{
  "n_layer": 19,
  "n_kv_head": 2,
  "d_mlp": 512,
  "vocab_size": 3454,
  "norm": "layernorm",
  "init_std_qkv": 0.0332,
  "weight_decay": 0.024,
  "train_tokens": 195200000
}
Each number is 500 + 25 x the weight over its row's rms, rounded and kept within 0 to 999. Layers, rows and columns count from 0. Numbers have three digits each. The size before them is the row's rms in percent of the matrix's.

# k: layer 6 attention key, 64x128, rms 0.273, rows 52-63, columns 0-127
# q: layer 6 attention query, 128x128, rms 0.249, rows 85-95,117-127, columns 0-127
# v: layer 6 attention value, 64x128, rms 0.364, rows 32-55, columns 0-127
# o: layer 6 attention output (transposed), 128x128, rms 0.322, rows 64-87,96-118, columns 0-127
k52 128:473472536468506497464533536566513469492484469513496514497541471514507498468514528447474499521522505477500505522475495523513462474544509492526494507511482455478514501511471520527536533463536515520462467519496520510515484507560466502526497490542510470492467485516504486528516532571515450498482514517467497533523513504517497515516512499482466484481531469528487504484508525482531537504477
q85 126:527517502504518528529500510484487470511456486514514516526467497520542493464485469497517500500512516480562500502515504524497539461522457525471502548466463502521486519515534513441531519518479523541462534508526501516521530487454493489494526498488524515502501520465486528497480533513501520498512490493485502465516487496470418484497510490524561514451525477553499470505508504489454499482496
q117 080:508480506502534506499474541535531514531498491497456452507502543490562507511502418491507512484476511499530540516477537507511535454503510479474533509486507497488480492522493491472517504523538515469504519485519512475497563507524520468539508469481515500490481504457547487462489487521539505490488511543519511510522543522480460530498525497507553471484511466511537506515490543515487509506509
k53 125:493474510503506489532513544490522502525466521478491495463517473523522517495521495479485495495516479476571514478460504524479503488505489460454539493505533506496531458544515482464493515501520492487481476443524532495481515532467565533500487479485481518480513500458451468508498528533492518490487510477482484490521526446431487495526514517526530478501509500509490479485535511498515539454522
q86 132:517491501500538542528476560461530477531489490476559506487482437511493500494493527519509518482472436524507514459518498527510507462473484533534507508524469512518485529529496527532488481552526516450513521495488510458502455464487492516500507516520474495492519474506510499528531484516505533549516493475516504516510538541458504515520494453510492475523466488537487514504526482491506465501507
q118 080:521513484506522540539487519493509495458460452481538511545469461471512464471509494492508528486510492540491444499462513554464480491504466486521515529505448514472453495490512501538480485537543524476473539490539496469482485468492488496512483527489503493487486485462501480506473501441490548515486473550519493498491520539515526497487500498511509488493462503511499535526516510517522476525467
k54 125:458495486543504531507531490511446480500501451514510500511480478483457489541470499535498504489501485516486487462481513542480491523502490534507481520528476502523492488531506566554510508464505471469470479456468495523508499515520539563518520502504511457521534504498481444517487508501489499470525469498477496510493521528456541496525478490528509520496471477496550518543493489466478463489510
q87 137:498430537489476489490463493497532484496508530485521515477502502472560451534489494432509508527500497530496514494522470485506503543516475515553478474523500496509523562538492473498487499538491486514490495497509469523514489505483493478490488516501514520459492520506483441510477515499485524475467487481491505469507503477468487499492468540508506509478472512513542554485509449483555464477536
q119 075:483442506483508481497464514461494512483517509477490493474486523529511475499543488439498481522470468524510484497521515492475497542507518469499446531505517506544518510495520487517506490481489493501462470466510489536493455536488476477480533541502518561517505497495510441505507511550489522462514509508543519491516527509493456497471492495489538525486477561499487491493505509538527482565507
k55 130:547462510480528544482482490520508499465558501485477521500487459531506503508542498451525478460494442517480491513535524511508490520526509490530460498497526479574521508534493517492478496494530504480461509427505478500518478487488486472522487495519533522458499485509469453495490526477518518484507501513518524508479515453474478500474497522532473513530474505514519522538519539516509477518482
q88 124:511510478491473481518508501473578517510522515485495488516553521488472482497520516479417474533444474505501496464485530492499538481499499560497481528523496495458536465516485465516528489476533509485506545507501507472472524521501535494501518463497496516497507553509486504476528498506486486514465496519533469534498520473484492566508505512463498548488523520483481516475512494473490488530511
q120 077:522509486537480513511524507510516488510521505446517521509484499499493493520532500480481523463498520508509513496500467492533492521503528544493462528513499526550517504491495482471520538480493512534487530509512488454513519488497489483487527479448560505542514549489519506470507482480441515488488461532502495481479524508472506512498507505515535445498524507510574511507532515467555489578489
k56 122:519541514503501485516508553507492468483529494494488453516540463511529480492537473492514492533515493484483458476488532487473543472555487544478484515514466500484485526520484482474489488541487514500476534521469480480484475509515474479488523468483497518492525492470452476501505520536458487488513517481483506505521452558522522486501521508461493458511468509472513520508564513477493476512440
q89 131:486484520506502537551533531534532452531493485536453441483483525481498528513497479470491481515493505498519485517476451472537524513517465480488475518513530517550477530489522493510516452508493519519523503530515488505493471486468526546465543508512522452469526470519474506477501465480516502472472518534514512510485497501481483474526494527453506515542518474504456485479468490506465527516511
q121 085:501517483493527506536480496502494545515490500483525495470492500527471496470503494436517496497466464534470508486511511483495531500512451489508488501531489502460487553504490474526516475530539517458516541515485500488478450499514500520496519510504455500477516526526462482520535494445502476528479488507520500546485495512511484496550495516487546468529517491497489505541506426530523516499429
k57 122:518544459529521510491484515521523488519507479507524507479483497510485450467513519443527478510511504501496516536507512544497476520506506473475503494529499561516501563496478495524503469523505515474519470505545524489522474529477552476477499486498451471512527459512463480530488529496461494492530525461506471505483514507507530461498491502452506498517537534536482491529481488523444495520542
q90 127:489529500525472530482501483506516485538524483531447466504520553506548470527517507557457548469519483508484492509466519505535467536480522499533484539479476523513477476528515508498492508502538453475485518498520502546510500518498477484481484482485512488447500496509536536524509486484459503477514505499507519487480494519471478543548495505499524461533457536473520479547512483502537488518513
q122 103:555486501504446520467490498521518474457505473499499522519490533537538503511517484527532500509518465487499458505522546481460514553517524503481497533471469513472504460499513532486520550501466485493451500510554511499496491505514489488513458508495501487479519479484530498525483465462466479469509490500489494492481511527485507556483516529573494506505479536558480487537495520530501498508477
k58 116:513467505497484512466507459476503502529515520509474510543563517540502477519507514520525507471526505477510492490538490503534455470553517494497494523441480525490487499514491521502490514465489533520452492540527495488477493484508473523519464461475500502463523456499504476544526483514531526504529462474502479471496502501486525461521457514538484470532516488498478439511485459525505472509538
q91 132:560517524490494450502534448504477496510539475487510521487481560458517529512489465453465489491535485557512497489511534492477481475514496501486487513524527490516495499494519501510449510514538503485523566471482541542510484477512482485534490470473497476487507472508500502513510513489474483560554479524516471485480481524516470486474487509504492499528526518546509503483538458520521490489494
q123 072:555514509512440513489527506464484503517508481518496537519506504482558487485497508451449509504525516520505471526500484523522497494540482552565509490514522523518484523521518505499481536518488492532480508498494501480492548516522459486504522493542509511463514519456510497470529551490510508483516490487473518458454519481540506475480493540500497492523511568489519468500471486552502503484507
k59 127:505547498488490522501503503507470532519487502481477464490504521497501502490456493487507510489471504454481496498489483525524471518532435534529474481476496481470438448443482506517484512509546491535490499467523497509522485482514464470502547489528503463548507518510494478507528494494503520475534476518487448489491526432486471503495519528472484522467493488513467525485494487523459476531455
q92 126:479481470517498463486488519462561468528485518510518492474523511520489513502481463501502505494460482519458475490551477531492490491572462491513540490529508535524509483521483515493495479510499534523446527486493529543502507525474486503508508488502499518473491527532530511506498533487504485494528470503504491515482509511526550535533539456466497472443529492499515485551476494506515516434488
q124 080:450535502499530450457531470570521489502542516509512499491532481498491510488543503477498547470496493477516486468515501484503502526519467458506466512550514522547545523533500492455451495532523527496564491466545490515486471470495495488506535495486522467479475512531517510479489518526532464493529514496480524513482449530498523500502503500484516483530496504510492525492490523487531506493482
k60 123:449502482514536500481527530483493523508492454478519529478498444500542467492508487527490530448510494522510482445543471463505500537470488514482499471532527509527498537498507504458477509517495522530515538488423510487455502510525501502490521486509503502440484478489504437538541517491506523492504512534527481493524488480529519511553514505480486507500502543520483499506493492528520488468489
q93 136:489501526474484478501495502508510485510481549496534509514509515530481508521503481516506464491465501518513480507501535500464479518478501480476496527524465467472475465513514539495470510518480476498519482475518497485559500497496461515427486466484497491452500523510510480503510490465542522479513554537505524560484521552476487552485522523533488503483481502514535513459544477507469560492476
q125 076:514499486512536508520544515467550541520537514485515481503492494502488558452480464519492485461525472549489489492495494449495497531482493464457512503522539455495491521476515533512496527511500504474499518502503506485495541466525522524449512505491485540516537511519523511492499490471510427492490536452503517493493473498504493499520512495454506538505501492476484498554542488494484550504536
k61 125:452490455483478510494503506502442513495497514468495501482530506526506557520554492465496492512476473503476501517495503493472508539498514472498499531517487502501486498496525508537472509488500471491539492547517476458482489504470463525472491561494487477486516482513494514511488495495511521523517529506474487451442489494510511502512448517548467493490514467516571490496551535524435522501505
q94 140:481539534454497529483517517451507528522509496511517458489498471516468496467461473463499459505553463499473490490518532519487475481490490500487501533486499538477462490520511493488532493487495524481497520516475496545497475499493503492557484477511523502504550507488494504466470473461570512472458536499520504470508549496541510514477437546505499525494516480501487479545482482519503493496493
q126 080:528532522482505494495505472485472541530441479543474490464542533550472495492498514486522481458516466500522519504456497477545485535507524531497504508515532521491490514515517475478572479521505438510524491461447472518534510541485499501518458490464514512541501529509470501541534489475508519483504469517508522495500490477501520475527479533504491496504507474514483489510484547475508472502506
k62 130:467519477478474485453526487479538525501518496494489481468501500512531466466496488483533486479522502474555529508433527491486486512508464481515530514522496557507452536510541518495533506526510491534514471471445513501502505489507472492570447477497491500519544497528505567503521520467470491465492491512506526499536489495493479498468486516503464497500499525520536459495515509503486505475500
q95 129:489521478557506528512529548494493478458526526514525462556511485495527465499458473483526497445518501507499511478462481465484519499530509490470500507543471464459498470538509487506504498498516503509541512492518487516492543508521509492500506504514517443490481502529507480496495486454479471531518510510510512436490473482493540492479528473530512473479515462490513550486453480530525515540515
q127 079:494471497493572497521480504488528460502479531508527462494523508449473536561524551484517476486503527505512477478490485472499467509480511502494509513533490468477526507500489462486507470507468506493539472473488484517498461472510547526488504480511460472552485497487502507498482532542552506498533513499477527496504506477533536485508487442475494472528476510494488506500501452491519506554458
k63 123:507484513514536516462491516475507487507491493545464494508480496489510526471473471464494517517504482484472535474500508491519531445508506472486475482490489510426512532488525516536455503483523500514533485457482481509474463502543497510469507497504504512473503505489485521496445427553495486482549541509558506476489499523455554501515482503519522533496527521484498534475515521528520501497508
v32 109:507453519482485473477450507546483515528520480538510476529509498460450499482540524503536505428458441516519497498508523502479513512487485518484522485488499499513472500514557525514520522491514493506502488511505514489440490522507528467441495510512504543506535503508496546509504492514505528508492496479520434538514531478493490495478484482476468509511459514481506449485517511547494511523504
o64 115:482482473490512492488528533541473533545588525554477544497494519519510541488509543484442511487485476521493510506549507520497484506536514541485484522549525512479507514509482522474485521486474520571535488514473519478491512519484489517515510482532500517523522545503481465460516484526465476519478519466470464516515486503478500510493510485502516476497464492507480481536511513479493488518489
o96 098:526515525528489517521479477465525479465412472458538470511501489493488466508484494513556488530534555478507504494447482499503511490466487488510497498449493494532506482495512494504539486511517478436465511498531484514517507470526507501507492528458502477492481445493533518536473512468524516487530486538533558485495510501498522490508483520511499532485527511494529520475469485515518502467516
v33 118:543478485462503532504477498445537485492551465528498543505522530497529472497529489543489475506480517520478534517495481506497550485490443498491511494544504503508459508532514537510489516457532499490518550516535526500516470512485511511498500471531513520507530501528475506543486492445524487493468492462524508503502453481503481502504519496483537518457530471514498500495525490510492487463431
o65 121:489503504484521495477494528504517555506565440505494480490505503494537505492507495507529492482509494513497449474508510516513504475467436515466482533499548506477482489512519517543473545510498447481521478510533525496511506525515532505490535524544498530499481473501542468482482529508518482488493515484526572491508430522494492487472500448483494500480480484500484470475451498498525492479515
o97 101:504515504517486503523501492508476446515432554483501515500495506492474477504486496498478525526501489489526546516500501479479499528510572505550521479496457484495540515477483469479526447505508551496472510498479470499492508466492474488505472488454517477509513535496474540511513458495477523498508490521475419494491563494503487506517515549499492511526526498511522518525533518493469481536500
v34 128:494515518526455564493417502513498526463505507490509483472507516446537528525517490460499493484495568492488455505545503453502516502522478495499523496494526516475500509524489530537478522508526496524495450527484478506501523504502499531494452490511523479527537488453475467464519478462493515497515494523521511491502514491555499515532495434488514489495475506521492523494509514525487474522500
o66 124:547494487517501545452478481541490528498501503442531548519486496516480522509494552492496507504468538492503473493520524456457499480511474521552450513510501496475491488518521526521493493514495543491503495506473501487508507495501500476516482445497499531484487451461545500508461503473511515497490469498450518473448536495481462476516489505524507460484534490522479479481493543488493460546510
o98 108:453512529473503461540526514455493477499522506561452469464511488495504471486510442493513509475537467497502536491472483532539502519472535505466536477481520495541505519484488463484516494482531469502509500481525498505486481505492499523492532543510472486517492537534456485471531492525477493507507528518529479507544466499509525513474528490471497541516450497475518507513500459511520533453510
v35 112:543462554494539506507570517517511495496505480511470491529486518472539486521513484503544466478483488467510465467510525518489493484463496491502513487445532476465495526525495480488551497512489471511550488497507505505458511480567529499467524468472463476486522544482469473485514500450525543510498538512485488513469501499507505505500529453497481476505505490554514521518488477508497492489498
o67 119:506481493490509491472504491509509487469509486492445528525481497517528525530488526465480519499513507504459497509494537502492476516518564511505504491469532525473519495511525476506542521466521553484518558478483491527482557485498495492481517508427466467534495479520547495478480478520509506509511519498499540502451495519495484521443513461477493528537460483493512458472480472505515508520458
o99 101:497519499488484530515488514527469503519512526486578476468523493485455482474519477524525477508506504506507504464508457496481509491481454504493466494534477495547477504467481529493462483514501479513494444520517511470522449511493497518519499465572521515474485513473440514504518531486492489491495470518506461496531497486507515472569496527531509458465530506509487521506502545506497494496542
v36 120:457487539476495511503509500476485463471574487453454501480512501518540512520509521516530570504487494465473524526506488519479490542461530486488482461502447489474518504499512482462546498512505546508510482462524540506473492438499549492485485491492486503528537487494454538484517475528515449502498515517516501502506476487504500490550493469517499519489508473501480483531513477491501500508502
o68 126:483491507549469515507464457510504506516546495558531492467482491531506532517489473518484467526539499459509540453492531510479523506503504520510478523499519530505495456489475515497498454464524485504492530524510488516505504475461536500497490543476489552507436455526471476472513487493544465522543538522492516544472516492512462524508507475481483499556508500499497507497512494517508519520491
o100 096:517514464450523491503529537499494483495447502463467508524508526466483447491503519479479527463460511546485458554519461474510466501527511490494532475494491472502521551499511475502497552529484530505479485465489484493492487533540485489508511450529520454503547523497526516501504529514468545496460460481505495478521499525491542469496486521521510498461474487475505477472489497497496473489492
v37 110:492476477468513477517517498520480483521523492523501467495511533486459546524540460479512573497548495464517515495498518489499505454480490494474472509482489505576484466501545500504495481526450499520522519487498492528496487516547518468499480486493501425509482480498465456507490489514534506495468474536510497492478467509551510481525475490493515501472515453511510477500496502522543490487537
o69 122:515462474490503516492499525531456546482467487500520488476470494512505518467520501512492525478495500519528490505484528516516458508544521494515465485469509479505470505512537495507511469458511490467494465498491493553472461507444506504489471486484523473533482513533472451485533488545495536510555492541467510497490509534517529474499497510482513492475473448483518505482501517521532554538561
o101 104:496549531515497490499480456476551461520537506491474527509532510492512481531505493495498475510503520476487499503518470478494553497462467495505538503527500530496545516493458521490497530537480501520510531504509496443530535486544497504511555502510469540483507483461533542497465513483517484487474521465542476500528511450467477522506495490509491483540537529523487490526508485492482462479451
v38 110:511481447486483476510467473490518499455497459489493460533520565509500493435504520510500499524512510488467492463524484468484502487518501476495472492514513529509517497463523538511513470512533497469497470511519476507573490501515490492551572489465466549506529495516518492510500508531507516504479461530484537516470512501486483544470478480506486530509500497518495521530485546492488482462526
o70 119:482495485508512435483479493516546493506502491530506480514461499516476514511527538520533492496524521484520500484475506543467518539519513450504458517481511500527480506516480499517520509518508495492428506519507509487506451515517484493472501453472502552497527544474530548479564473506475516531441519512520499463470515528507503532480447456523484497498485493517510536493479496483479510496522
o102 102:514519522490495569503523505487460516485496509488484527483544503483518485517483471468469518496483509516484507526528497468524471479476477567506516482510487504494537497478509498480477482490479507510550489477486460519486536481478502499534493541537492447489473453543478472516453534481520472467566473486466497532516481459498508458506545547473507502520501495489494479496531501511514491500466
v39 113:514498485539539509456469510477483521434509468470533519478495514509491507524486463503482499469565505464486491489522501517425456499428470502462474468504480497492491526513474488502512506513512505502502524501554473478527509472538527485528488494493560516516520484543452505515478496519534488514485490497499454459506498495530510468483496495499445518506518483499493492525497497529502514502495
o71 118:503489482535495537545496497487476488485488459451541473498485469534480498457508543509415466447534495519449506482466466510471478516484489503515465503492506488500469530500502534503522524484531491504522505512507503498486544480507506477529501503458560526522528477532443505501509489494511469488516541455516515468558512526509487497496477474501500477500476513472518491477498482518493499488492
o103 102:479518501473478458452517506529529488502517517531463499485520509469512516547496460490559529545457502468529502502532516500504518487507511505470516490507477523505520455514495460505496483484456494489468497499488466486516471529504479523473487513543435461469470528463548492471478491512484543512494466534454481526429492489465505501495520511480500516495487485528478504509506534474497485504500
v40 103:515519504489527485516513497528503504503520517483468480514542467536487504535481510506509510445552518494481438501514568506459499471472510488517501466581479501495526464524510495482471510504500477480532525484493510482507479487509548510485490485515510548507527489512480502533507467458497503520513483524464525510504493520520457497490541530496493525492527541472488446468448511472486464503500
o72 115:496503517535503474496495556503526490478463511458480492504459489539489507507483484488493501452561510515500521455530517522464449539502474502520476504522504491486557517460526502482465521490466452501532542511466488487541472484482508463471482524494510514508529512499513508463519514489455523483515506526503487505530479499485488472483548483470513523539508533470503441503491518501461476500530
o104 097:504493489463488503493500438512485511526518495529509511505540501473516498468518524483519487537448513473483499528445463492507557462515520505493524495467506480500427475530460509486549483501556539491499469521530523522460537515513479537515533475489474489494468490504504480520495485496540500519479501485483488491456525507513509520507447516519487499460485467522508547500528496507530512509471
v41 119:505517436512481522514461481529466483529483473473466543532475467509494485461527458503510494523537532489491505493498533477501467479523480518473511452493512442479496510533476482529484457505468527467507498458515492517448526519514494481533480545465497506495514490485500528495482542489524533492522531511509528539548531510503456483526525525479504516536478501501479482476525499529524488476508
o73 117:485497457479530502519504441511520519508507499521491492463525484499449540512495489478478487472530538506521493506541505477524539500554506533478479489500493420496535512455488479499471544525473504467485507499479523473480506533511505485524519463465463506497508453488483521477486522462497536517485499527510526540532486523507541503535537527500497482505466521491527510468494484501549486491465
o105 097:503517563527459504506502560493483477468508495465500510512488511504546476480504506521519520540477477484484499490480489533481454497443497461508512517501502576499485484536520529499526450487509500539512487492509478512512497457473499512452499542506538480493487536530523487519508462523483451481484507461498489464475523469495461501459463471513515514494534495522478493527493511492464516504524
v42 121:509482496474514516497488515473501508581506473474482465522503499500500512493487521517505453517533501506477530539520558483532487522523509482502481446531517480472487492497512471502533469476521499489524541504526509509471546482463484519505491527503473449484527479516518447514445508515472482503469500452505535497521507480525490528532481438536458465499498516490497527466527493486507477514482
o74 124:454495497515499481508518471510563519515477468498478479558517509527470536517531507505509504513567487508510479515491541480492490505540531500496474492535473495499469467455524480528538480483488524492472522465502527466524496520452479487541492528542496445504485465483471548470474492521528445481543508481477489527507493496524506510476496475551495476484508513514471499498504508505493469499526
o106 093:539494489497512503503486514497457490487502499493514520460500496477536459492444478488478508490430504496483534511509456532508518486474475495493521493447492509468511522527456531495457511522489481507514472542514459543492480470548520496463473472460506558509515535536512487521529482464493528514446491534517498482488491509479494476504488516437516529518494510492513502498475488492488539495459
v43 113:503503507469486478473523517486519499491524476537459521494469510491460511553488480493501527493546491487487476533479502533494515471502514471503520473477540551497489479466505478494507472530420485539506499479496514425508502474502466484516505487508525506490478467492480497505562505515496503536489492535501498539494528537477482439540542475544502488520527489484502516498522534539492506509503
o75 121:473518535513525489537533506490546474487502497496501497459558510524480493489512534498477507521498476522531499501507505527472496467518466515522524503495510488452447512464466484504495485506440530502498529498479539482484480460506544500473535528499534493472489491515500477564582493520467497519516485516527537509486506507474467484547503490541540490496474494500545490522507481516508526502472
o107 107:522474468489495531509487503507481524527505507524518486542473499486537506528490465521500502481493523479487501511507500476528525530485543510480504535533493523538544481550539517495509523480571473483501493521534473516520513554497492489529475479510460537539504526486502532462429533469541508476497524494494457509527490501538509522464513520450478518511511522513463509490488515490497467519534
v44 117:480482540478512485509493523483507485527526517519455493514498497517492480510505469508504519515530502566488502506490487494433506489495532511512466492531481499470459476441487496504521535515538457480511532500470518506542491528507549516491433520482496527499476492485503498524541513494532534439501510443498525532506515508527489505493492428510505525515529492527464470479471521501495517512521
o76 120:556515483507554497491513468495481546510488547486462518497462544522507479547469458516505506530511495527503514503467503484458495491502512501515484483501517519518502518509480513522516478479534473524510493495474523441530497495519528568488488471532483519487517493526482510489504490552529513477495560500524512494489449428537496470515495438495520494503499501483523493481484475512521474489520
o108 103:459495525497458495499472534519516450504515457480538486518530481474507520455532537505521498472482515477496491474543532522524504519482499508481508521507499507478498492496532478484481525513477519466498510497529462544466496521493466463519537514463520487509482495446515499478474498434472498540506441499497475489512539560448518517497505551522498502483480493538477503515515526505488527513478
v45 102:526519525473516500443557516490522477503478484509477508551510464451512513521569509505489508509506504546524512467515483510474512516512499571455487475507541466501475492495497490523465508506504517505488523507506489476499486499457552519481487513507491476501472477501466549502516504475473462482477518489491554485499499503493479515485457505538496455489517510487516487573491519488505472515464
o77 116:491503493468504468509555480495498509490514459458444496480474486537514532512512489534509490498507519505525497486498502488533504434493489501488468465475523475534500507530470525486430488511476515516511497496517466494527496510501488520510482501504497484519466469503502497537436481480468448469471523476490490496483510498534468531496495537512504511485506514484576480571504468492465512522524
o109 100:513495529540485535505435505517493487503513559544560523500527497469475479494470540479481518492502519479483486516491515507490509556503520504527531531537482517473492522480505496515568526515509498513480503510469519499485502491505531477491499521501486521483534526504498518491569515499534551529512477504488545538504497475481527480499497480480505466516490490497439524439500521494538492476481
v46 116:482526503521517506481513509500480474486518512473519466522523524490461494511528480461486493494496467523465478518507468480541499489503503557503497473534535506495490503504514501481528487514523481535460507482466534506494498502535496483520518489519413534513535489470503529481424458481561549550515515480474473501508516509495491504518529490510524463504528455499489451488510494502480517478533
o78 116:508458483520503501474501515481522508479524472492510509530521513516502518477518487480511479506455501501452522504480465491506515484491521510541465519523554501488478502523490517441534459499468486509482510526524478482502482500523519482496482514543450504487564535445505484512492518484543553546549520502506476484521486504510485496490547493458516454515475488471559477513517471523459481496508
o110 104:506530529499488511521506493520473507519490521516495488467478484484504507504486509514509525500545507485543503520524548500489503511505465492443549496473465506511519508517522481541491547504541508493531488476468515512502516495477482516512521495445536507513452469553489521485503472525447458440468494498494530503475512487472525483522458515546501542485503513544450529506466523480551510501486
v47 107:466492525472473526479501498489484517494496477479539566447489507484475538484522515484519507537480483498473485507508539515505480459532478529489485488468469498499492464485494500494508503504522514448483486507492455494441492485508527511482512480501522519460549505512473492483568447487535556489523531543500548468532515524516502503485492515456509467466527491494495507515483525478512507511536
o79 116:496514473542514467484508491504522511527468491491487497489504513478501557506479528508471477514482454509451514554499533517506485500501530497488513508485466489484505504474514494496456485467478444509482486470577417528508489510552500510485471514490523510474480495494474478485512512474508514499483514497477507452497467529481454484507492487481528457483556532512478520503504489457529495512460
o111 100:501485531458496522522466512482479484489511510507489490523496511537504431518541458480529524478507531492556496469498448498486494521473473493500487511488518520499476481533477511502550501511518546476513502506437553479481491493423487502523521514512483510519531495504504513507484481520501465489505456493524482550501535466504523498490470491521483519530436493488511469487513509522450514480519
v48 120:496527510548503544527493524493478520508492513507497462503476468520518519454502498533497497513444512496513472470472449496500476505492535476496468501507521455518499525515492552489461464535501504482471508522537471503530463493505482527508471468483473473460517500518456500448536472530519506510471482475546490492514541512544467487536528549490509516495471494491482472477509524519503523497451
o80 121:489500502509487479514493468538472521558477526514513518513519525505520514489546506496531514460481474494510452492503443464494515504488488550508498506515520427477545490561496514506524519492503490445514526479510520514500530470508489481495473513459485497479490564478462520516544452491507509468511533509530496534498502503507487460509521493470469538494520521525504465545503487486492495536505
o112 105:529476495481512506476510541467512471438505448480481461492492478489479478516455481505478508533531510501492551519492557527494493482503511451508504493497490565507452513452498477493505482506491506540495458538489495482502467526501505505523519497538509520524509441528516462489444542496490506520498474488470485471499479502471514527505476514534531461512480477468499514472496527517502490464503
v49 125:514475485510579479469544485511489474499527472516494487509471511568498542508454553473520496496510481526545465503469496492531538440515464490535490528521535488498507484509458494505509488474513490515509508507499540468474473506463490512484483531486515479513487518459490514494536482480474472501471495463519455502522504534520470550496502527489495491500506470507533510525535506496530465502513
o81 123:494497447481559482525483457480509494509449502533494527487508501540505508447496507484473534505489468531516525533496493528523513545505459492497475493448490568468505462520541476538508503502497468514508523484490513501442522474509494487481492541538540497450493497447526486521511537496498476493488499457488473532520492516549507508525484533493502525503517491470496491517514488529497500492513
o113 105:504518561534449528485508527510502511500563502484513455518503499457495490547511493534504481488501535467484474480519503482495483485479550492491542493571496438535493522471482530477487475518497523490468488499507484508559480525490518519515511443469488498558513506559491516487506482500498523502507506538511531469477490496456497510498511471511494484523497507539496516492489531475505517516481
v50 116:485499458502528448490543512501474465508510516498449476476507479480523506510439515516492473528551475550436506499498501519526481491491539494540525484491509489507511480498527532472489496480464499477527505481497489443510535543513519495524521473510536498512526522479523507507487513481509518478475503508527479507519463488437514504500503538488505507529511515520499479505525508451447519552459
o82 123:502518436518516493480508531522481463539487486482457489491508523484537495513532469496537533502579537452474508558527496481484487476458481455559492512502521489511504514473514511488490516464455534501501478509509499482469544496478514499518506525479530517510506527503532498453501527510511467523524513539528497554466503463481520476511480504488527510507496480487530515523486512540502498496497
o114 103:509481572498479498490490461502515535451528534511537528511498476504474526501481527519495471484448470550541495437469501503517510519529531541449492491504485534509484499536489479488524494525534483495503517516501505514536461505512483499484504471528475486509492470496466505545492469492515548488502482456472511443545510534512474529483520483499485485493508520539459475489497496488502492509534
v51 107:482496476522504531483449475555472488503522492506492485509502514503466490491524507466489524470472491543519489502486498508489528492493487509480435516464538535482459462474516519488534498496469516532532515522512484499520485443475494511495545472535553509460512512487496462534502525510508473509499522439489553505521494482527546506482566503521498509483529507501485482513530530481507488489543
o83 114:471560503478501508521438462498505493503524504485485487487459537494501467527478505479503507485503518534457496491480482510469501537509499489440476494501495491469439492481503502478521461481474514566512509454487467526456508474499513495540436460505464497503483498513487455522511508491499517522471522498536558516489502503511516511472529489525486475469531517510503510552494525486491480493524
o115 104:528442489519505497489556556483508504518487513537506520536558486505493551484521504516481469525502493486542511527531523477544482490498494521555534511497473509527553496521487510509479517522530495457477505537505533484548489517516485510465537553478534494506519511472523555495494513502514471478534467512464461488527512493495478495525469506482510506537501491510494498470507491495513533523466
v52 111:520466510453503496473521494495537510533493493480524504540482487531509507493483494484523523503468521526511478526507493490522507504486492534505508533458503477474543489514466542496505468471517517514472521491484472515502500488482514484488529477520500418505519479467447498495468485479464530500513512559491537571497477518523483539508481482510520534525529521504450459498550469500465513530509
o84 114:473480516522507503463473529493531491488521508490488523488529494541525525471507481536469524511499581506523502533509520494485499539456513483484475500467515477497511468521466505491497480465495498487471474497477479526553490516526508470504482497476521419479516463486493495529470518530488509511472495488513517538485481504453510498470490442473510559505501515533487547506557489484518494478508
o116 098:523535495482501467523526485500472497501491491491489461510475504458470489548492521483521484474516414481471516454490485511512502464535484490510533486530482529505489524478524489505493537550493489505541533493515525481455517497492501539509507532524491576511492523530519507463530494469517490497511494502471472455519509484539517505518502543538501457479494484468513468493447524522496506521490
v53 118:492505477502503531463500504454502502502466524481549483537503510502531472489504547464427504492454499456488501515504481501542489523492464538543471472480514477524513505490509478494511521493497491533547476523493463453519519524466522522487488492472483512452496495506506504517512542496540481435533460498473506503519479516508491490485544509502539526499548519452488488536508505523488500506474
o85 117:464489493549487472491457529515516487522466482522506496519490460508501493537505478471523516510470504498605465480477496504532472493470497507541500488508522470468467520482473485532520523507536495550527491494510460492481530523550492476507515454486536493513476473475502497470461514534521527508461520469519493503507469519499482521523481518517527478533534492512509520557491488512486506511498
o117 103:543507497438513516514518458488497522481521520476480521469497548501483512478497506521476502500527494504404537522509509494457519511538517493466494533484481528544543483521529505466480480495464508446464511509491517505528459498446502521494465551515489509482524523514489501526531482479473456513525481522494511497494526476503518495495504457501468514470474503492494486445520499499522484504499
v54 131:492498498497551473547512473474501484536443512529487526504480500447493468471510528504517518493471469508459482503511481546490496483459511510466526484557542492488514495511488526497490527508532492519472471489483533522467520519496463492504494511474482498532485526521472476511515500511531526508510534491498525424518455533523460495470520472505506475493480486471506467513532491491513515573510
o86 128:483496516517543485548535456494507510509484492482501506523516485472543472498505502483556510486509547510502522467528511479496499504500478495495470484544544518527541510526511485504457489515479473496505523496500513515431505544478516504522494501521517467534511513538525522501522506502503476524473490467460520463475481500456481538514518438482496511483534474465471518515568450504510501532495
o118 110:519494498480488500432457546503515487492531526494486516476478524526460525517508475519438490502490455497514476532475496507512510514481526491508536513465464493471457514484498505508528515502522527518506476510501486489548479469536499500465511487486488527459488486460496486511484490499489534476522506533548470515516516476544523466496486554511505507517467512543524498488442558508494492448515
v55 112:527490538541499537517503453518478506464497490479478482492460509480481488492491500512519511484472474481517539479528501506535538441544542514519499492512494543524464496542445459481443504475507498513528494516499513480478484527530493495508522495495477511503494527508537537459541548477479496508483486505530528504537486471494475486503470479517497505489545538510508479504524524451437490498507
o87 119:523489515482482502474529511524505522478488519523522465488460474486509475468512486512513469483520457501468498529502493510561547475505482481498486486476517535530491468546473464518475500478456541519529524515495523491486520500497474451492505441480494458518465508452519519486532561510490506486543504523522497484509472475492498481493539491519491440503552510540529511492503529473472488499488